config.yaml
vocab_size: 4096
qk_norm: false
tie_embeddings: false
init: "trunc"
init_std_o: 0.0
init_std_down: 0.0
decay_fraction: 0.36
train_tokens: 104200000
Each number is 128 + 24 x the weight over its row's rms, rounded and kept within 0 to 255. Layers, rows and columns count from 0. The size above them is the row's rms in percent of the matrix's.

# layer 10 MLP down, 64x256, rms 0.187, rows 0-48, columns 64-127
size [ 93  95  93  90 101  93 100  93 100 100  94  98 101  99 108  95  93  99 107  94  91 105 106  97 100  96  98 106 116 105 109 101 106 101 103  96  99 113 106  99  95  92  97  98 122 101  95 104 107]
[[132 128  94  59 100 113 107 130 138 131 164 120 128 163 126 133 147  62 149 149 134 154 135 165 153 112 113 133 161 117 123 101 143 127 158 135 117 113 145 111 163  97 125 113 109 150 141 110 115 151 157  99 105 141 132 122 118 107 159 104 168 124 145 115]
 [134 132 154 111  86 170 159 144 138 117 133 100 142 105 137 103 116 107 138 102 129 119 118 157 141  87 147 154 153 138 161 148 120  80 185 145 112 120  74 108 148 114 132 133 123 118 116 139 143 139 109 154 141 111 166 166 119 103 120 153 130 145 108 139]
 [114 124 154 156  93 161 173 148 129 112 136 117 157 177 106  86 178  98 119 147 149  98 140 106  90 131 111 152 105 129  70 125  99 160 138  99 177 119  71  91 160 125 114 162 109 172  90 151 138 172  78 149 143 128 165 122 132 130 139 171 110 130 146 114]
 [136 157 120 139 106 116 126 117 121 124 167 142 121 154 157 118  96 130 124 102  97 156 137 129 133 150 106 129 168 159  96 143 138 114 122 158 150 109 116 127 158 140 121 104  80 148 105 112 123 110 140 136 124 135 134  97 161 136 101 114 144 146 118 112]
 [114 130 110 160 132 145 128 117  96 139 159 135 163 131  92 170 121 118 125 110 113 169 116 118 123 152 141 167 117 140 137  79 154 139 144  91 154 133 156 120 154 147 166  94  83 170 112 126 121 142  98 143 118 111  82 124 163 123 110 153 122 136 127 111]
 [107  89  74 140 122  90 120 109 100 109 117 131 116 142 149 121 172  79 152 137 132 149 122 128 137 128 101 122 118 120 129 150  88 176 118 137 120 145  92 112 136  94 134 131  96 132 142 179 144 144 108 121 157 159  92 158 135 132 105 108 131 147 117  95]
 [167  88 140 147  89 112 104 146 151 118 163 112 100 126  92 110 166 167  99 110  81 111 101 127 157 106 166 112 132 134 126 145  80 125 126 164 149 108 144 125  89 114 132 120 137 127 161 122 132  83 104 145 148 135 115  78  84 138 105 130 154  96 139 143]
 [139 123 119 110 108 116 135 132 106 143 144 139  95 162 116 126 101 121 134  82 147 103 140  90 120 116 155 151 123 115 151  83 121 153 149 149 139 129 100 106 103  77 166  88 122 127  98 113  86 152  83 150 178 150  74 142 125 143 128 147 136  77 134 156]
 [150 145 146 119 131 118 149 139 148 134 110 125 114 146  89 145  73 131  74 141 142  91  81 113 117 108 182 144 144 119 126  80 129 110 166  88 133 132 117 148  95 131 185 109  94 115 107 123 117 127 124 109 123  71  85 128 123 121 146 116 168  85 124 141]
 [144 130  93 120 123 166 131 141 126 115 137 129 162 138  97 127 164 136 159  78 118 102 170 120 121 109  95 133  74 101 144 162 138  80 134 131 115 142 115 154 162 110 102 129  82 129 143 113 122 116 115 123 158 113 143 154 135  92  86 151 137  88 152 149]
 [101 125 101 147 134 129 127 114 126 121 125  87 107 111  99 125 103 123 145 135  97 124 130 145 128 145  99 100 100 112 133 124 137 111 172 142  87 116  95 124 108  68 110 150 102  89 111 158 162 141  90 126 153 134 117 165 129 151 158 158  89 155 107 170]
 [125 122 110 149 107 120 103 135 137 102 135 129 143 126 111 137 106 112 114  64 109 132  82 127 114 150 137 124 132 150 168 145 125 142 119 119 115 123 125  97 132 140 192 121 142 142 109 139 158  91  88 145 132 152 130 118 125 160 153 108 159 140 171 114]
 [114 151  85 208 138  91 136 110 128 138 138 141 174 151 115 112 126  83 162 131 152 150 114 147 158 126  95 118  89 148 151 130 123 136 149 121 105 149 138 120 117 115 139 105 151 124 171  99 134 160 149  97 122 111 129 126 130 119 110 110 155 127 164 119]
 [115 136 167 122 124 131 169 176 167 109  98 118 143 130  78 135 163 152 134 133 131 142 126 126 115 104 138 115 144  91 135 151 117 153 135 113 151 175 115 116 165 121 151 121 121 144 152 137 122 144 163 122 128 128 110 165 142  93 104 145 135 115 143 174]
 [146 138 118 128  91  88 129 126 116 144  85 148 135 160 125 137 113 116 154 137 126 169 144 150 104 166 114 121  98 133 149 129 111 139 111 134 141 110 105 145 143 123 152  87 117 123 137 191 138 130  84 128  99 126 133 116 126 111 132 105 147 115 140 142]
 [157 138 132 157 100 122 135 130 114 154 138 131 143 105 160 122 152 144 177 109 111 139 114 114 135 158 128 178 135 140 176 132 166 184 138 137 131 122 126 127 138 130 117 147  99 101  55 170 168  77 168  97 156 127 128 137 109  70  99 107 126 103 125 103]
 [147 122 119 158 121  95 142 162 131 160 146 150 149  90 157 115 117 156 155 107 139 125 122 127 161  98 109  91 133 155  95 161 154  91 140 146 177  97 141 140 141 120 128 100 147 105 127 141 101 124 120 147 129 144  99 139 150 120 150 150  90 134 108 122]
 [152 112 125 117 145 138 109 123 139 128 109 153  87 159 135 125 117 122 115 125 123 155  71 125 123 110 112 172 103 119 138 141 102 109 179 114 133  94 162  89 130 135 167 123 103 179 130 125 137 140 130  96 142 105 135 119 122  92 141  96 150 130 146 142]
 [116 134 119 118 106 144 129 154  82 142 186  79 164 136 149 106 102 126 105 135 128 150 115 112 133 143 105 130 103 109 111 113 111 126 111 100 153 129 115 108 109 143 120 124 110 132 118  85 140 104 127 121 105 137 111 155 159 119 108 111  95  81 176 154]
 [136 127 112 129  83 160 111 141 148 139 159 120 122 153 130 112 136 152 126 121  98  97 141 133  89 118  99 108 130 145  95  95 122 133  93 155 137  78 168 178 171 122 126 126 114  95 156 141 116 104 122 127 114 159 134 136 177 135 134 153 125 142 116  72]
 [ 81  85 106 160 146 139 121 153 127 135 136 103 139 147  93 134 128 112 100 124  99 137 131 163 122 137 132 129 168 102 155 128 128 157 103 149 132 165 114 121 162  78 158 171 133 133 135  99 159 128 117 138 133 165 137 165 181 120 117 137 103 114 123  83]
 [137 111 112 113 127  99 118 117 129 120 146 135 107 101 113 111 153 141 118 130 123  94 159 155  74 138 117 151 105  78 110 107 127  98 148 119 132 127 173 163 127 134 118 128 115 129  96 152 141 132 135  70 103  87 104 163 140 146 183 156 151 109 112  66]
 [ 96 117 168 129 148 170 120 134 125 131 104 108 125 125 122 107  66 121 139 138  99 159 132 145 144 131 147 103  93 151 116 107 104 120  98 105 155 133 132 103 107 127 127 124 123 118 142 101  91 100 149 152 134 126 143 129 158 128 127 168 105 138  73 129]
 [131  79  94 127 154 152 151 103 118 131 153  90 121 137 123 125 113 153 133 139 128 141 110  80  91 113 152 137 156 108 100 140 195 127 150 100 119 122 113 182 122 149 105  99 128 156 139 104 100 178  88 154 113 115 148 110 107 134 141 108 139 128 140 130]
 [145 131 127 138 113  80  75 122 157  78 122 133 143 114 131 148 116 104 117 109  81 143  98 145 104 138 111 114 131 125 119 105 130  89 142 137 107 142 132 152 120 161 173  88 128 137 107 110 141 158 154 131 176 142 131 114 143  99 104 161 140 135  99 146]
 [130 134 118 148 206  77 123 147 132 107  99 176 146 115 119 169  82 130 133 146 154 144 137 120 117 150 130 121 135 126  91 147 153 154 136 138 125 110 115 136 137 159 148 111 164 186 112 171 117 148 140  99 116 116 137  85 107 111 136 113 147 152 121 136]
 [118 182 109  86 109 160 174 143 120 151 115 133 140  97 125 101 112  94  54 111 108 142  86 109 141 109 146 131 127 137 157  87 104 130 141 150 119 118 170 154 146 123 155 132 119 160 100 131 155 140  86 123 130 122 176 108 121 118 111 140 113 119 122 148]
 [ 88 134 115 160  82 171 123 144  98 111  99  88 132 124 101 133 155 135 148 136 156  98 142  91 127 126 136 148 150 145 118 134 122 165 145 105  86 136 163 117 114 122  93 101  92  96 111 134  98 126 154 141 137 100 121 156 155 158  84 129 130 123 122 140]
 [134 108 117 106 151 136 123 160  67 113 167 132 118 147 107  88 127 151 118  93 117 120 117 150 113 104 147 131 145 155  96  92 136  84 101 138  91 103 149 124 159 131 143 167 135 112 132 111 128 141 124 149 131 181 115  97 131 157 125 185  95 109 122 149]
 [104 122 147 159 163 123 103 136 136 127 167 100 129 166 134 126  72 131 137 124  91 143 120 107 136 169 127 130  88 154 184 172  83 142 132  85 120 156 131 129 130 107 145 112 127 105 109 143 107 153 121 116 117 137 127  80  98 156 137 112 125 123  96  96]
 [ 92 129 134 102 120 114 158 164 142 116 151 159 142 125 142 121 121  62 163 148 135 141 139 121 116 141 126  94 110 110 160 175 123 138 148 132 161 145 112 103 119  97 116 137 138 126 104 128 129 158  92 101 176 102 143 109  88 119 137 114 151 112 122 146]
 [144 137  86 141 108 120 109 168 151 138 129 145 129  95 112 169  75 122 112 144 138  93 113 170  89 166 142 144 104 126 119 140 122 144 165 111  94 177 103 114 171 113 145 131 109 145 151 113 100 158 114 129 111 119 113 173 140 106 167 163 146 119  89 113]
 [135 130 128 161 172 102 117 149 130 149 131 136 108 104 171 113 139 147 132 146 170 157  85 100 111 116  73 118 114  97 166  95 108 150 115 129  99 125 132 108 116 170 122 137 148 146 130 137 131 138 119 146 144 145 103  82 127 170 137 139 163 117 129 130]
 [164  69 133 140 131  98 119 140 106 135 144 172  83 129 153 152  80 106 142 134  83 115  74 162  92 167  87 172 168 163 117 135 127 143 105 115 113 106 125 128 115  54 106 136 131 148 120 121  80 115 160 131 123 138 107 140 118 121 107 124 145  93 130 111]
 [104 135 170 169 108 140 139  94 123 130 138 146 102 142 136 127 135 122 156  96  86 117 178  83 102 129 109 127 133 146 116 147 184 113 116 102 109 139 132 135 122 147 155  93 165 177  74 119  91 102 150 114 173 157 136 133 146 141 186 163 111 124 128 114]
 [110 126 127 131 146 120 141 114 127  82 119 127 131 133 133 117 106 129 126 122 133 100  87 180  98 134 109 173 123 107 150 124 148  92 114 133 136  93 163 132  88 104 170 123  99 127 160 116 125 189  98  86 119 109 104 152 130 105 132 144 111 132 110 126]
 [178 105  67 132  90  94 132 136 124 135 109 159 118 143 134 137 117 156 131 149 144 151 143 152 139 115 159 149 104 118 135  95 164 128 137 152  87 177 118 109 147 112  91 127 127 128 134 134  77 152  86 158 125 108 162 133 118 117 113 148 134 137 142 137]
 [120 146 131 172  85 140 120 107 135 164 108 134 156 110  87 112 110 107 117 104 170 145 132 124 105 115  86 113 163 132 108 153 146 156 118 181  93 143 144 137 106 166 136 141 146 118 112 117 141 175 181 146 172 121 107 102 149 145 151 131 148 109 160 125]
 [ 99 108 151 131 156 131 151 152 151 115 151 116  83  92 123  92 127 112 155 122 138 133  97 148 123 154 110 132 146  65 135 116 143 140 137 105 129 116 138 142 141 154 136 109 103 100 131 116 131 122 100 113  94 108  97 117 149 142 109  97 117 147 174 116]
 [143 130 139 139 160 138  93 117 104 181 142 152 139 125 112 124 147 120 157 135 108 100 146 164 103 161 139 122 107 145 122 112 108 115 157 155 116 143 117 107 162  96 146 102 133  98 128 103 126 128 139 135 104 126 126 137 121 157 134 171 148 100 129 157]
 [147 118 137 101 139 165 138 167 144 146 152 142 165 150 131 173 173 114 109 163  95 172 114 109 108 154 147 144 143  92 160 119 161 153 167 125 125 122 109 151  91 137 136 162 117  93 122 132 113 189 144 163 132 141 158 104 125 149 126 157 125 109  88 144]
 [118 120 129 118 127 142  81 127 122 104 131 111 164 137 167 119 107 162  79 168 178 101 120 141 128 130 121 115 133 139 138 107 135 174 128 126 174 142 153 155 102 162  70 142 117 149 109 165 135 143 133 120 122 156 125 112 127 149 154 121 145 169 167 100]
 [114 108 135 107  93 106  67  88 131 141 104 152 123 130 113 134 122 158 160 102 136 137 175 121  85 146 128 100 177 122 129 136 126 122 120 166 143 130 179 113 101 103 114 124 159 141 144 144 126 178 131 128  98 167 136  89 189 135 114 169 150 110 120 147]
 [120 123 136 121 118 125 120  92 126 102 170 139 111 128 130 128 139 150 201 111 116 134  95 150 100 104 167 125 151 124 130 134 152 115 184  58 120 140  92 112 162 137 137 119 150 124  93 115 173 124 118 149 134 116  84 166 132  99 145 131 117 154 126 142]
 [113 128 130  92 116  87 142 132  61 132 122 126 138 135 152 138 153 128 118 160 128  90 117 146 189 136 132 130 110 109 146 122 119 117 166  89 161 155  73 173 134  85 136  74 118  90 126 146 109 124  94 178 121 148 107 132 107 106 115 154  79  87 101 115]
 [129 131 174 123 134 135 106 103 158  97 144 156 111 116  94 156 146 132  99 143 116 137 150 146 107 130 107 102 174 125 142 136 109 138 136 152 158 163 164 118 158  78 147  93 117 106 146 126  93 133 158 110 105 105 106 140 198 140 126 139 140  96 150 147]
 [120 123 132 128 152  81 142 112 117 109 103 170 110 118 145 127 160  95 152 103 120 176 170 111 144 126 126 176 121 135 133 162 120 146 127  92 138  97 113 140 127 164 123 121 124 115 115 141 135 174 105 115 133 167 155 130  92 117 131 103 117  99 123 145]
 [167 135 129  92 139 130  85 138 126 174 114 124 102 108 145 142 124 140 127 104 105 176 128 152 167 123 122  92 139 107  88 114 116 135 109 151 127 163 134 138  94 115 111 151 128 136 124  65 155 126 116 107 119  98 108 144 147 142 121 148 110 115 111 161]
 [116 114 109 122 110 142 167 172 135 127 110 114 150 124 143  80  94 117 119  90 123 127 152 122 160 108 107 188  99 200 106 125 111 114 126 194 115 138 189 162 121 101 133 145 125  68 129 101 103 123 143 164 130 152  93 156 131 106 117 114 131 154 123 136]]